From a checkpoint of a small transformer trained on Wikipedia: rotary positions.
Each number is 128 + 24 x the weight over its row's rms, rounded and kept within 0 to 255. Layers, rows and columns count from 0. Numbers have three digits each. The size before them is the row's rms in percent of the matrix's.

# layer 3 attention query, 256x256, rms 0.0859, rows 0-54, columns 0-127
125:124138139146138121181130098071119137132132113147101151137134135098113076165117114154145179116077141135126111128108125137102085132131105143153097109066114122150107115139131118101143107121137098119140131089145141147134153119132111107133082146170154113168084164164141106110104138127168166128171087156101138152125188087153122117110110174175158135090056157122135174129106123090147119166133
106:143091135098146148153076099044125126161112126116148110104142120118132155170149128142167125093163121140127162148139121081139125115146156156142159113132117097141122111157109135119081136123131079129107148106113155124131119109127083100157122133109116121181079110154116149148091137109113157139143147161151167146157137105125115139141111146140098135127109142144144170109100124122130142136148
108:131152101124097128077164134186097117082151137145095145158134112115123136130140102092106109152128130177119098091109131160120113139124100093080069136134132128126148125103142123145144147136115162161135118129156087123144097159130146149121153125155113140084159100093175138133179120177132099113083158068136097086075127154078104115118108129134134141104131113141094121158156127108127128096126
096:118128096146116125130108111096163136163128148123156115123120111129099164094158157179184139105133103130124127121127122097115111130163169170147152119146141097169126119131074156115050153108127126117123137122101175157119138105167112118157162124065148104147111094137131129121107136127120122120172122170103144134182126118144149142144135144144079136140110149148109149134133133123140127150152
099:116120112108139173111148136111081115100174120129064120163114111112121136118140140101149101149138130161119114111143149155130141109128170136043104133099110130130158097095168136133095172155125141107106130157133112134103119131138136153118167129100114139089154075124144141115138086130142127113103163082140119086109105131069110112107122128103101134142153122145103096146143142108118132121132
081:121153129080144142116143130112098108112145120124102122150113115108140118139125126100134107156111100152120130085125145142129101134137139135070100115091128137120135116066168145131111150125113163112164133143157126135128103172112136163149132125115069112133090106105120139136109087157112117130097171056108141121113088137063092120138115116126131157120151082116100102158140168083125113112156
093:118139156082121130081115137134099126103173086173079143147124146137149091128106130129114108173090126152112127116124136139181093113122092136119114127125116156125084114101157126127154097142109134137124157129137154101128105160118140127154105137143101119150084156103134140167120121185139133163091122124154170101112131117092113097134118145150173104108097088077127146162126129148141129092137
086:156104131158126102134122107191130125121114108150131153087117124168099105149108167141146160099127123098127141170133121098167116100127128104178137146127145097133107141122146118169167079133117120145117124107102138133154115107115094100134130125153128132120122157118121104126151135105124120165123096168143122171116142100188115132129113161110110131114097131127153143106135125121104159112100
095:115110149101140113149116137142106160120152105151097096093104132130145070173126156138125154117083122093148141147133117093162089102124085106140120146109136115100141108113158099159167075132134127159114115103127134091151120119113122107129099112166113148125081167129101126140117123150150152125129109121139154184094119093143105125136146124101128148104095134087185168158114143139120148096143
092:146138097189118127124145123118141108152109188086138156142156122127141107088134118155114141113154101124118140131096138098089138136122107135168120140120159114096119140113122091113115179106129136154153119114122130124180116139126128093106167101115141113133131121119135134089109121100129127126130132150146087159139135164138147140107141092152141113113106150133123140112146121085202116163114
092:163114144149165118113122127114069094100119144108138107115134094135142073178123150158141095124147125154101133130141129111119121136123078122123104078109156128093130134106135117122151137150121080129131163135128128114145107136146097146116141160164121156183118123086151147146165128126107104124126178143156110095098115135122106144138096121117119170139136164129145079114116130121126090142137
092:139087101150131083136123107165111133076105120150107171153145134132087148126127128173123124148137164107135152166106125123156125134145127157198128144129125124137116145116144088165136128134134124126122151108114147170125105072133127108134143119139128132141181141080112145139201105144118139099158133139150091159126101132118114153103160141152150119126075144124126111076179095117154061079111
091:136128094124131138151116163115171115171101133171102131165113138076130171076148129130126106095100139119168118137121138123092117126108156177152171120164131149137155166115106116156145139117148188122135139119098127135128134111151145159100175131095118086129134110123105123114125118153141159110169099102062120138155116141104108098157142108152116134104115173152134163166134133136101133133158
085:123111128088170135137108117128107165138152144123110079168129104137129154139137158132138151110123123144139148087140155132088132149139116157102104060150121119165180116129121126105099138137145143136126147145115122141148116111162118144123136172090139136169103060098116135114143155143157153106119141086109144118163144121067117074123139124138123154164103140128104155185107138102144089124112
092:087124139135089139140146097114171104158157136151089144115119154167137180120131134122112128120087113153098150166081139104147130129172134155101131099151091133153093135132134150164133120179133123154091192112138119123139125096178118134165140070159149108125110116107157113115185114107125138122108073111108156137166153140101166114113141119186102090148094138123108123136147107133121122106121
094:109079120121139125130120155150129130143089113139117131097134146116143107143153148107078133156146143156075113155103144109149164106128166130137113140122152109101104113158135149159126162128138140123124122160079107136119124134138141117162140099109129085112111147058162121125138110138098139129122098096115158111128124164143087092130140112110158086157172120156133121127113082148171108106124
094:133107108089154153159094132098107094130117133118151139126112144138097135176119104106112088085146140164135174143177139126165121112158107128148159137108134129099100117148121141084119171113100117117109178130151157146142078150123095091105144108119124118142085130158120157141138091124101126121131124159150125137159160122068109140135127155152117108129181124131143133109127135125148153101126
103:127139098138141161103154131169117143117128158127105122109115104133154152124148144113121115135167164159131113128163141120130170144117102130107139148156131088102160133100124130153126174120130148131115102151148126134122061157136117116100155132109111136111156097091142154114180135137077085087087174093118095097121088145093119139101164120085079134129203101146110109130134113145103135088141
093:089144166116116136121100137139117139095173119140129143115131150149130070152085109128094148154069146100130128104099122160144118114161109125139125141112089150104080144153150127130169074164127113145138114101154142138139148146091135115138080126176125155140140185172139103142092137148169133176102101103158141123112148130147103135159122177122178073117095125052149141128154118122116141098095
108:140124097125144138102162120127120118110152154143082123152149122109126146102151138124135131136148112172095117103174160129108121129124114134056098127108113116130158126091121154132091185144140152124142115142150093135128111133136143155143164134106133114099156062087161146116146094135150123100109152073109128111123119143075122109104131145111102149128151128160082121150120153114119110151134
097:110149160096134127123114158140115120102149095134135167120117132139155091142084120096088122150102142141105125129113139132169117128110067094126087142122113148103082139125176117152167107133113146174125131145140132105160134134096151120126094119158086147113105162131130130148108098184145126160116086118152147096093121124126135114173093131104176101100125109083139123106139133114153098116115
105:129129154110108120126088124130115145135130108134151164113116146155137070166076122121109172118118138108142137120129123121140092132114048102143138146131151120095093142140148114115199069138129127151123112113139140112149132155095116128119089118176117147126123163143125117139101162143140108159111105126141113123091153103155151139137111110156187113116106100081155115125119118157172115129099
078:142125129152085102171110112166134136130131118131158156113161133112095137128124141150133163098114153114151164159085124087129158104126128141214150153132136126133089153154097106152165107125141116130141106115078144107119112108143131097098143110136156112135153118112101094102160149154119154113136081173139076184137134108175174137141148128151132100125102182160146144103120136152147113160131
085:124135108160154130152155146143119133171089164122181099141127138128116148132167109145105123114147143111159117139123145137111169145136183161177133136133104117105135123161105118130106154092122149096118097164139116140127143122152140140112162120094140130131185118129139103094188119123135135094162152105088096140124127142131145103107142139134107169129131146176103091103138119129100089136124
080:123157129143111075083095144153110155194110153129159136118160094110115125084145155105140134115155137125139115135153119119112085117095062094144126166128115101113123132100093114130104148119127157119134144161146148108111140120153145145120147127123094122137109119113125143128067135173128151182126130099112113119121151104141130139133156089127135114104119150148100110115173149143145139121128
080:122159138095127146088109194131150139165096116155154158145145156115124164104084072084107123096131129120146119148169118116127176103152154125167138145127153126106091095095111130096130109062127147121138123139131092146135109116127100112132152146078067125117156115125129120105159152108118122140097125132139089132137140156171126120114153132169123137101165125137131129114186116105167118122144
089:089133151115068110160106184136126126178162142160110103105150120080110129128140161139142159141134140141112147112109140140164104104139184140136124121083128160147107154136139124156105136100121146095144125144119147139143169135128097116137136135104120102103140171142125112141126129121164139139116145124158119175140090154118104097126165100170152091111123152109120126145110117169147096094151
097:071152171126095127097104150121147139146117135123139165098119173150135159094123133102105115130131132100147061102155092137148137138100090130149179152177124115132066110143107124129130149091141149132087105112146161097141148143127155125123085097112085125117163173134128104124080144141096111167131152139125150131087140113134089128138157074114167113097156121128134160129123117172153145107139
087:109111123094143198082100155103119124136114134141167113118128187196146150148115126105094115154174104141125135099092127135150134161148131119114103099163110109110113109156126125127129159187160156139106169138105143114169128121120153109126149120162116165151124125105135126109115131140113108130124138112171177141103157136075120106126116053106133119143115131095128138122116098129112132067073
089:140117090117108123168128140134129143106093134139137166142159160083137088105094152151126116078093126089130125144153144127166167150168123131185124168129107150122106119098115100126125135118119142122128122139131111126104094121157120170091125137148094114123163104110129104113159137116121126081151142150092108144100114157127105139121182124130137182116100146162142117135125146134179099134131
082:118102074160137121121134139139159107145135110140094131111165100164117141138135108137101138113121122106097100196100148103154119124118180099164149131160098120124123133137132127159131075132105140139106107122076109129128147069125117094187103130136138131084135103127162135053157094112135121127120074107118129117106106146159146151126102163132128084153099128151137130113151143102114154139127
085:126145111121162146136109107124180101144135146150149128133080161166146150146135108089133056125136152110120134116145117125147137164141090143072170073159091122137150141159117141092118112180151142142129135131098113107153136123094088086145112115127125118141070132119142134122090136101107148114098107134137122131157143109071135125130142120118110124112149119097092168129134102142116147136100
087:101135108110144119134170126107121110120133131138116118165134150136128126119137110128135137158078101152104132101140141133140132110156170183048169134147145169151125149124127154127121142152138105086151141109142126116116098188136129175125136125127142072168105168184118107188100125121125140104128104115107186111094096118079149099146122121133132132157164105125152130164134112136139093141133
091:130154118143119177122127095144112121103167131109148130102138114156121133105105157151148190101103095131162156135091126129139085149125110113107099128116123130112099071120138122127143103160100111139166152132119180080145106132137135141128113107096086113103082102107117161145099126127102113139097111161124146102127085138119100128127135125135116130112112125101112160149109127109176138065149
085:146090104099158135155119169140104132114104142134093085113125114089123129146124137156141120082120143154127158113091138123100135146138125105107103089150123107102200114129116095130143123119135139139114113106130127178118123094136147109110161093122136148095111140113125133096179132124079107091141110121089136116154139139113097120151110165111095161143141140134137123122132171108082127149148
086:140139150130139081160114138152096122114099130141118135125118109146131182134137129165103087117128132111117157119100128131146144115160131143219122120096114118163110126121133103147117102135131149162127127108134162147123113119169133165167117162140125130103168106123144117086186104134158132107175096081115134127082167134125073090138118164123140124119113157188148117141143168124086077121091
096:123109056138100106138120131115114133152160144129102132156126143107094067148152128167102122121138188116084122135123139165134139100140125136176162147138119145098125172145170120124126112108107142144144145142118072124112143104094118132124167100143155136118155129130116150119147095175120128083147118129114083121127125111137165136128155176139097129096134127142097085065123121150106079151147
086:183133113154123140137120128122143129069101119106195181136108137124118078111078129151121154123163114113130159146129130133153122122152117110174104176137149138105100135156132136156204132136125079141110110114139139084118120110109125127141116146207136173111135087111110113126136116101127083125151145171162110136082142156165119152114106123124141129139090105118143084085132125108133122123131
089:062180136136111146119137154088156108125189138159108124107123120128094116086140140131135109127096085132122129107129125093144136096187151108040153136124130123141139085106124157110085162137131143118134153097114142091159106139120112122088076157113117117137098104148128110148062123122136145083137139111127161152142113113098139169113161178161126130127139120061132155179070139113117158159148
094:155132093144159104118126148136127108096112127092131177125120135126125094136133116141120131123144154120142147143065153122183158125118138131166140165099129154187090113126181102154140105145156126123140119136100180120132130139108105150164105109146151100091142127106146090098113103127122120113142097171131129116080120148149134107145070111096155104163121113152132118118144127115171120072118
083:107129108100126137126164151119109104120137133127115104109111190158105112143114076162085092169181170116129114111091153144131098157146196136097149102172111149096107159161104144125114116142127094134112135109108081124129134133099132070104135119120177127134107139107114134162152170142105147147109122108142136120108161119078123093104135164158132123138138127101124138157104089143129121120115
084:127120118103119158140147159082143160129108129127090162183135079094138157127093111173151113101095130142180124134127132126120128149111132159115096092139118156159146102147122117129134115083117129129113128130148120146131110126175120167117140116110136100120179094150108133100127134117156112133118135114147110118184162126104089145135131163157154122124122116181123102099168136103099110126151
090:123140155126074108113139097114108106121143130139121165160170185133112128103109105128101111144135137086129105091117138125131126140128108125166145156092129132117132168140139102123156115123122130104156117112141106109115139181153105138107158147140115115140177148133126142136102118155137108134133153127155035122077132100092124142122122109147225108088116150126128105106131171166161119104142
081:129130113097171142141087130140156122123107140116162142166094156164147126111136089100140131099107144117114118087132127173127112166108132144134141119143130119144137128118109121119147146110123137133111093148134122139137127137091176171116111126176095110099156168112151133142075134136119083114155123122146139122111126152129098161129085097095171138136160109120117113114141099144108063120106
096:105172090115099151114112153109106146173114123110143120150140155078149160117148107181114110085152115106121147130129139154078123117127134140173121145151106140090175117102128095147137144081132175117120177156125125124146137128118127142098179132111137156126154124104125119092160047158126130091145138110141106104086135178120115099125158117154080137111132147116110104111127142145097087117147
088:076151130071116138144111117104163148139077130114141101135143152149120155104125139085161114118124145072138125102137123129114175179134158137141156148132127110156137115127110108103089109172112153075109137140115134166133154146139101106105162140145121133136134107139105130104108115097129157127108104094103145151125119115131106120146106113130129123133137126140114160097123140159071131141071
095:144151086138187112132081142138087140113118120099101107174115097137093106129110122183126142136186117100134132129165169150104137141130137134171109145122124127135135144119130139148127113125132115126089137144163136118123143129111148120167154161160116184138170095150131156147189086117138098149164159140096112113108137135151114119112104145129123162126119155134103099108120122114101084137125
095:159168142123136136165104109136152120134132139159176129158135133093073122117118178103166159124163110130165170131145102138110122098115099116106169145158135119138110143102165152121139138157162136129118137121147165096108141139104150136144107149165101103133081111165119123166069173135171153102115121192119077142112106116153155148094102106156139102136078159105110110145141128121163115084116
088:122157121142135115136131122121176082100162120137126103105117125146099074113089127151113187108146112130105116159131128116132065106110118105113141147137184118077098109105124133109145098189098099131125119100136123085126177156087140113116120142173133157123074124131128128157097123098171107129137118148116131121107124135147129151115129129140115130098142104071132123149054121115140137147131
085:102098097064135144174110125125087110177154136137112078112096101160114154133162136099130102113135133141119125092169120098113128151109141104110103064132105138075165126140138120116151137138151109148076091161137101149139165120102114090128143103083143152142087126149129159100152174114105126141122092107138135119173146099124141102129101161119145126136167143139125094134123148128104139158128
085:093118129111103111178111133108120125111124126126113153179163129138086133087115131133130150150057121128154111107160112142145127161131136161102107112116147142157120138137120134119098124089082101102118084129119098140101117182142125172122145130149143082110163161148123139170120163114162107132136142116100116152174131120100123104124098147181202123105142141121117126124134165147130090126145
089:121139110129144152113137127133121160141166164113111134089159115123136079159131118150144165128157110083133101159153130111107172128159130097133100164101123148122133129125137114122112115092138132079150129178085119100087128149095078175147109102119120164158096126110138111115129115113146123138109157093099133117122108164126099104126162146097075150135133138144113114148134122132121157132189
088:127104176102115109138153096101141132171133143166129139128163124126082169090145133111122135155132175143112100103162112148116113124098138149151094085162113112150112142117081154107113138117130126104104097112154096157116138123144132095113136111125105102134099151122139136159139124146123153157127125105096105138178151128135090120120146191133164106091138143168137176117169128161114147161108
092:137091142158122068156121125170136162146135132151158135120152137115114116095143143130186125141098106143169126172125125133131115088101103147186166163152130105123085162118129115153125127082142170127144149124118128142128128158124131125124132108081086095122116179105117106153123151155157139128149114156122085118126128108130142123111169096152158086086069174134142179124142110120191125101164
083:123112125088148125114103139117103136162102126096141085127134148125125146087134141103144142135160135144119112067157097121126077162098075163078132082130079105091158132135091125116132145134151111115095119123127111142142152133110157164077117150111134120127109124145132191130057158109127101117148141132144144120127153105126101128126084166131177103123159121124141133143108142168123118149115
# layer 3 attention key, 256x256, rms 0.0834, rows 0-53, columns 0-127
103:093096133093136094114125147152104139101101078106137111155119134169108104111169106126080103167171119097101159124136122140208149121127140144145154135132095167106098153150156139123115111145070112105099138123100104149089120120165169119150112118156143126157135157156121123143124157125102146163120101170152140108089135097124139129191110147097132107155135126126096106091124140142124117108137
104:112152127123130116128153135100152112136160117109083125149103126149174130126128128095114188134136141142097089134118092133152075156144106138096106134161073125101120123119104131120127123082111154176169116085146113119101160161140117132147138192163128120108132120153079123124108099135152126109137092116121171118125182122143135098131120141144150128120097123101113170095150148116109127158144
088:084119113126154140135115114164115135139119124132185127099104137118124109122146129127113101128145125107152172144169136097150218116143149103190172149147148131095092147135089127118097148114141119149097141146110081140125104131119128099128097089107146104165125152118137160117109137102102139129138148167144100170103139105119118157144149117101112122135180131129180110099117106148142134067105
110:148124123106108153132113145139149105137126159089136125130117122133165155131139173065110137094143129117132143147111116099131123142147143079126166115136090127117136096104146128118137124091103153154104099097121148101173093126139116125144135162167094153084137143115141143116158135125112105141155158150164124150073104163124092145127120077142131132138132144139180147123136111111143180127137
103:114133159170148158160185150104140132142098123140145128129113115137086072130129116133160089141108114108142144121171125180107147126114155169130064147130175149124118150152125119111090103193156127094069157166146073168096155119142150139139141079076159101151129121144137142134139130115132142121114127108119071113142129104145160154144140192120140125099156127125111077138108147135089111136102
100:084137137144124093120133115142107111147155089167132139103122140107095081112132111158127115158090137139112132142182163161132118091108114168116123142115166119142102152144102151130130129164112096088135158142136108122112186113113133141112149091094119107169127119165114097122112134141145140130132076117099113122139165082131154150147161157125116110108132124121115100134138133153120082137132
077:097118138127136085138109075115111123119135130189113122107137120134106125127115101185140102156092140139126159139173122111154149094086111138131135107145169104124148140126086125149106091145119146104123156140084101107141130104129138111112129098090108116157109120138124126138108163118116139135126112108119105131157157100131119150118137145130134120108105133158128106129162146154164098146153
082:109140131048152108130087099121151148115115128114155096135117104159161147173124141157122105126113141107135168127141113124157136124123112126166176122135118143121133145146099134158120127091125116140133121118092128148187087128130118107157169131093123117105152159159148161134109118157096120114158068114129086123131157138130127135146127111196132098138153156141107153125093104182128133145142
063:115132099076113144148060089092151135151101161136131128105130128152075104117149119144131131141105156122134147142166130111127130118118109158158125109119165115127080105169112102171117148137135091096142161106131112118139139107148133124125127102104122141203144162151110145156131089114155154103153071159131149159117159125131112140128198119150122126153140129114134106084149124125133090170118
074:177162131129127114123165114112099112128145154099148165117093139096145111126129141100155143105115116109138145154134099106122109177163090096124114137142117132133127138116125133094110142080125125152144114119141141092144154136144131107125155150179135168098153136172125136099103126101126114129169173102134138120128131149125125108120088108123150127171104133113173134114101140111126144126150
084:129131066123133138150120094133121137093119078141140152149167126131104084081116100121154123103128155141096105091122122154147127099142103111108133198126144145124083175154140105149121125119156129136134114141142103135119147154122120142133140115107144116136112087169179150142081135174102150150120056120145126085112149103132105124152107129126171127127079101088118138129111121137134123137132
091:131169136108162126114101097102122162118155101110133093120135090110126114141090148143155160134150128153164116113153107149141111176123134150123133126107136150110154117121103123157163141147150123118098124121098136111103132160122118128139118131125119153162109150138138153155108123134150063153146122120108097169128117166150115115140099091130176135131182134089161116157136141124119103100168
089:139138163147124166111123133102115104137133095140148104098119153068109116150126142150131182136176155157130121155085135117086105092131163132119123084104103123148140127121159162123189146148157112111130129133146158104114106117147134114145071131128136085086089132160139166141130119084140138136114142137119139187185099108172096147146137120144168088093117147107166099121122117118136120127168
088:123173120134095126148159118131113114202134142157101155160119127054149101136118115150112181130139131150147114157112125117120129081127111148085110120113133124116159113115128133136081141151125102133123110132145110102117129148127170097120092087152101099142106145123129110183148126124150143100137152155099140120130152144160156118144124169182130138165115147099134165160129113101123132175202
091:115134192178113115154115105128141157118156121129116104127106142121100125133119161167082120149106149124155129160138100096170161136085142104094110099130129097121178104149122131123153108136098122118079144127137111132141147080112163093123092122131142126131141138131163135117170160155128118138089134103124088076138136180148122097143066107124176092151155159134102125112124088148136143145131
092:159132125141125123152143118109119135124121181156105098146152126173107145149077106125138135106127146090172133119122121097131085171142105099102146092129129117147171132127155126114129114106129138120139108152137129115175155124119105187113121151132157146124148130140151128142157139137122105138129159165118103151109145125132100158103170098131115127128103152089121129143157104111104090096145
111:129132106143134097138156146131106105119162103129113137187130160108126085126141104089142175148107143139119118121110115150112084097138065124127104139151128110143145128112120110111149131098114164123107129109156133147122143163152138104123146144154157105116129139163124166147118102160151120114176129123111159108116175119152139086133140154163169134126088129121113110127135156129095099178150
109:134113100131123157126095102113158115177129164117138133089104142138160172135116138102143131073129118160143141163129109109138111132140113090122187125173111098105149095124117123117121143115126096126153112101100155107173069138089097108143141151158119120145081136102145123143127134145123114158138166142151161179136091150148122116105133086143101159144134132089180168140112115116143158126163
112:111126148160149097136152087098104142129141104178117170138114111131098105119112109197143134145103142134129166129185122145114134147074111172146082150113169142127089140130124132116131108156149132106116158170114094143081140123158153151126114104102144114178134123151107139134138137144162174114124110106078093109139191094124157144125150194138130127110130114133130097143138135143143098118101
070:145124107163154140125176111123125125146144196113157120090138151113140144157109117137124140101124145139150158172119101123070171123143110136147094116184141130134129141104117114128121161159127117142123106124145122162115113135121139094145123097169137124122149097100087135165129135129152165125124171135178102113105099146137130152136150134131128108143160165100146116113130103116121138112117
088:088114148122116083163117086114123121110148099169100177107116096152077106097102103184123135169097130122137124119148154149133134115085097144135124137113147106133094133133083114129117098148138136100134145146096105142113131125120135133107118109106121127177117128129144097118106120129138151134114067123070111127125183105133138117109133165120129112101126126127146131135173111126166096115128
067:129094096080111104115068149161125091152137093186111148139107119162110112110122120160129085128129121124104164153141129097177133102080111134164147129119136106131085148135116130131130111097088088121133142117094118095108128121134125126134163094094115161164099099183123103119100143126108124134139078121131143143147207124093157108126111133138106135130145134119146147103121148132146081124132
103:145150134107110137125125152118147136124110155105134090128144118104147174131119132082124153091139139142153138131096101082126117170173115095110096109103102124146178126141113127106130141111117116154137079092131146128157106118094126099126107137201116158094128148146135152127143118136130113139138140148166154146122119154150078114122075049158160091132140137121172143117095118124129177112124
078:148130152161149158120134160115168131143123184073147158123131140097142142153126132069164128124175145145118160144093131146079112165170156145115124106134130149127152104111178108104120168138145142159112106102147143147168107122107135118114143144110128141076141138110154125131089113111113108128132163115174122120103124130155132156130103103127128150106169116129138153120127096085148157142119
104:176124154151126155112132138098139104154092192110175128088116177115132163119143132101146138101163134125107131134101101107130125138155146112128120156158114099144112131105118154080168153126134116153128118108142132103125121117115125104117109119145135129082152123107123106113124093121098150137118164149157132152127093139161129163136161070142138124126173152102171153129124115118126167095143
099:126157159123132137139131117110116157147117028170156155150095110096078105141087137091102125118109128140154137091143119188157115130114140130124123155103155149158122114108152111117111118163142140114127172130137127149107175159122138143150139161113093125119094142123123126132088166163152134159092137123086114115119147076117124092128130158111119133089133119138081090149128196137098103107110
085:151108153172130122091099102126086121112180119135132118136101161107118126175136161140144125139097164126153141137157121131111117119120100128107124136131106113147169113124091097183131118116155124087167133132113155108114180082105116132120136142144110145141096142156095174107100132119151123161162156122104121148150103147130117119121160133110085110130115158108066149160149131131129092094080
092:153145141137172152108154122117120110155104158121157178138122123163102174145108118149158111139139146132127174099106101111110134207163153115184144139146171080138106113118151151121169116135131116113110149136099127142103130071166118129136169134083119178096126139086070126170091121147116103105129159127131106106146105104120147138115162115134163131108144147122143092154146138096150115119104
092:143112131116140151145142093094102122120115140144140140128097079177098125132163114155168121192153139087117118109130089142128121147186113138125132129134136087100115180144134111145116087112146128146088165126133112120125106089126144131124148114080102149139139137110112139180144101148147120094148119089099126084148186114147155152104136178138148132096173182166139117133119124124123136163132
088:114143125127157121183094126114142121149113101146139172095120159116125145131095108072122132072148132154166156121123117190136111138149130114108116134076158138128115101136145130107166129184156116117118121116132127151118157149080120104144109096175092147121064126125132131144082123130138124175133123144154125102103106109147115099109136141119109159100158114103150138137137126092097095130138
083:124111156148156116165139106129157145068101124142136088116117104170101153146126144112100125136134150110177192165158099116129155140082126161130162108145101159116162129123136154115151130130128135136106085136135163137158090099117143136140140154133126131120130153067180127098162146119132103152121124133115085119124123144155123128102097091132114110142151178151131114144103123139167141141113
088:101143103118097142144132102134122099140125111136140134117151099133144092115181106178119151163128134104120099135108133110107125111113129128105135125145128076080117122113138125142127042109142137112096171130115145112113148155113145112140123143127113100161110144072164178102127141131125126111114087094094112082154155150148117113152151148143157177097141144120137108102156156148149128154171
084:091106115124104124119112149137136109123150158130096121114140136146129128107159153131113106151096140177074106160108091120118115111154181073163141113137121097143170094166117109112124101121078115134111124122141142120133147133150117125074086098098136141126128129117129110115149168151109087123100102093138152128161160119115140126152112135114154161127103153140102135100205086111110126107144
092:106147131117112118136100075126134130162114090154113151119088134117102104101125151170134062146068169104116153155134083147125141146127096109134136129130144123144122119138132155125120144134124132157109158141142093138112131095163090099163184061125133153146148154161115144129136130130154136146155128142135122098110162158140160126147092101120140095099113147182099127101075139119156101124112
090:135149117135104125141106128126093104126127093104112129134103154099142103119063099131123166133152122160170105162120185136121104086120116153094123129087123142131111144119159140159134156150143105131185120123164149128171083177123152105173132143155134107130122120152154123142151134114144131112124115187102163138122137164128124140137142094122119127164118140132118162139112122112150099151173
087:141131135126129123144145111134119153169159142135113138106108142094153182141103131149118130084167143199176129119103114152138149120106090140129137121137164150132129109136133140120132153123146065104120108147147147114148067114077133104140128153133065143110129104114123114159126135094118102145128136135117081112090121133152127138111124117171143105151189132138141110142085123093154130148153
097:096132134147150123124065125139108134130138151140132144078122146091124140077121147127146154100131137139141135132168143086098154088060150159132093111100122110093118082122104116150151107156152140118098115097094162073119128142063167135121136140149127147151105164094176180083108153158106122152119121093114146177149134129156108103109131083109142132142134096060149139108158108120126122089149
080:132143120076169137140103142104144157126108101102159136138161090184129166166128099116173093118124101137117140107132122149134134137158116117158147145126133170103092111149159127125118130115148133160116129126122140178119091153113123138161111116095105156132162106143122122129079107105102084120152109091164145120091156093139145106103143168108094118153106144132178178100104125126096117140125
094:109147125151108072177102128106142113149165159107100139132120140123117087130125151115082125109097133138123085151098108152132120096096114138129089146105104105130121084142119088119116123142114124133152118102153105149119140140129165101130080112172142138130136138137089134074143163120139123099131122144159150128151108130128161138172140152094121121096100137126101134103148152126137109127110
095:128119137115108128131094135150162156093141103132162118106121123161138143104126130097130056147107114115124167124169104140097121181173078123119170103121091124122129120140129112103112123094136155131114144169140149107129082140140089149109134136103143141109139156093160108092112098121107116175155124109109131148109154138116115133097126116128134157107092116130141155159145126126130092139105
082:092102116118126121142120122094121132122115165145125084132113092134138132118141152179110139131120166130133151152092067075144154158107195135152139127137148100078165114095104078135101104099098137135096109086117126111173151097144168130086136111101160163136144097125105168155183163155123108089155107092125089097160139131115120138088119161115163124163170179150119104129118105102150148143138
089:137171149122124112114119119143127117127141100095146111139148153086128155127129150126138116126113137157187175122125190171109144111133127147107099106133101158148113101126129171156138172188099108106118145166132121172134079146101158115093178092161143088138068094139129110128144110130141124097109190157132155130076111107131141115108108130097075129142166127146104111154112122120133126136063
090:115104124137156145101101158122113116121127116118145127110131073151133135087164176103157140121117147152078156107117075112133154130143137101149103144153171121130099159135088133089136163135127107148110106131109153148128137078152146154110130149136118192125147091162110153120103114166146110142138122080142131099131152140106113111098125184117156116125167106116166090087090165126159145115106
079:145126111088134163115151111136123109119114146146170157107141123200103143118134095132165140176144142102123107117094153113099150196144114163159154115150142079110108167126127140136112058113137099115136178149081152141125106141110127145162172145076129166184090127115104119112152102117120071128125133096069142088136162113121105126097127124092099181100126132143159117148122161088125098128096
100:163154135157142096108142133127098115144123141111124158128124147091095108096139146110113134098170122133143172156150093138097144097147132133134082123121135124132136117121130137129163125161159107159108130130130154138141140121086118108158074091136124143106139160143108106081117104130144149110116148121154146142152160118207150160107143127113178099095115146118169090116108146081183131122111
090:111131148125147196117145179137110128111137101126133126125117093104159136135179075118127136147172119064103090112089133155095122106116152165147148132170129109086116122120109155149127059147153125129123137128102162112109116162129146161089171130099098106141114147095126145164135121130147146162156111119087130129134163102123107157126147163133128116058132148176131101127123128116103146139137
096:105113107121198154118145131111128158154154150161140152119095089111157152111127135129168135123154136140144156158133113140112132125086146119135126177142130146102111110110126095126104140088121140179109112143121157140121117162131104139125161133093118143124134097114116115148128144096117141172178132121141130142122123143143140159122129162122079112182128109159128143161106135144149140123133
094:104128125136116140142083176089170117131163157101116116102118130131117131165149143133143112112111113075101079162110083106131114137144152099142122114093097091174098113135101122117096096109154125136112144126116139135064113123163080125128107106129090136161145146144072129118142081109116104160139106086141138150148120159143163106138128144121101134128117126143150144121127118132114104113138
090:085106088131121106141111143112152117115170112120144109156157128144116154138159119152118094125114175101088133118135078119187109098109149121155137150125126145143088134159082112124126138102092157159121148104113117127147157106187141125176133129099169142136163123187111155066150125122095148144136114104148120113180130144123164122155127150143172095146101149138137160089108128158162129116120
088:174111126126133150148130137106140121128125146129129140110100104133136107132145117170090140152154141145166125177082168120110118088111143143118142144142150127076119129097100097163095105139127119153159092100149133123133102129108140117141169158134121071144120121105157128147167112097127169112126163161116133088113143128102122153140140165169108177110077140180097115151134088128158154140141
083:119108128136093133129089163122118120131178115129119143106100124111131165133132170121128114098120173149133162156102111132119146124126138119144110093153166103156130121120091127119119143112089115112147092144084147117130137113175150148070160120150129148152124075157120136106162131125102090149129147154102107116122119173078145098104080164097052090121150095143124125118146133121112120076104
092:110155115136113135135138132141146131180112133146142152145142142134115088111131114105137141140165155142119130163167131160105115142118105117088149132140133149112121091149151143132119125171155114112096124127130121124121164160086121113129110110121141116104073132082174176124098145134153184141117137113092135137113118119131127187146139120130112157158117107081120111143133142104115106133146
089:168095122129122148121139110131114138127142158133114125137146116082156174153110167158126157106148105111144116131084091089139116114113168155168114109122147101122184145100143125148144101149113150109150133151129132112135127131141129109103128119146111110132171126178091116157145138182169140081128150147153099107125099153120119081109170114121153105104149138117106136131158106137119179101185
092:160128147140162131101126146120111119127114124107136096111119135121103149146124121122128158104136127155145147141117125077108130169130145101181134110101145104166163147105120125149168156116131113102101137125118121110102150132177082105130116110158119126142098167158123167147123109128123119138085143144152133189129098133111102080117121088115117139132159127118136106124170122123116098147125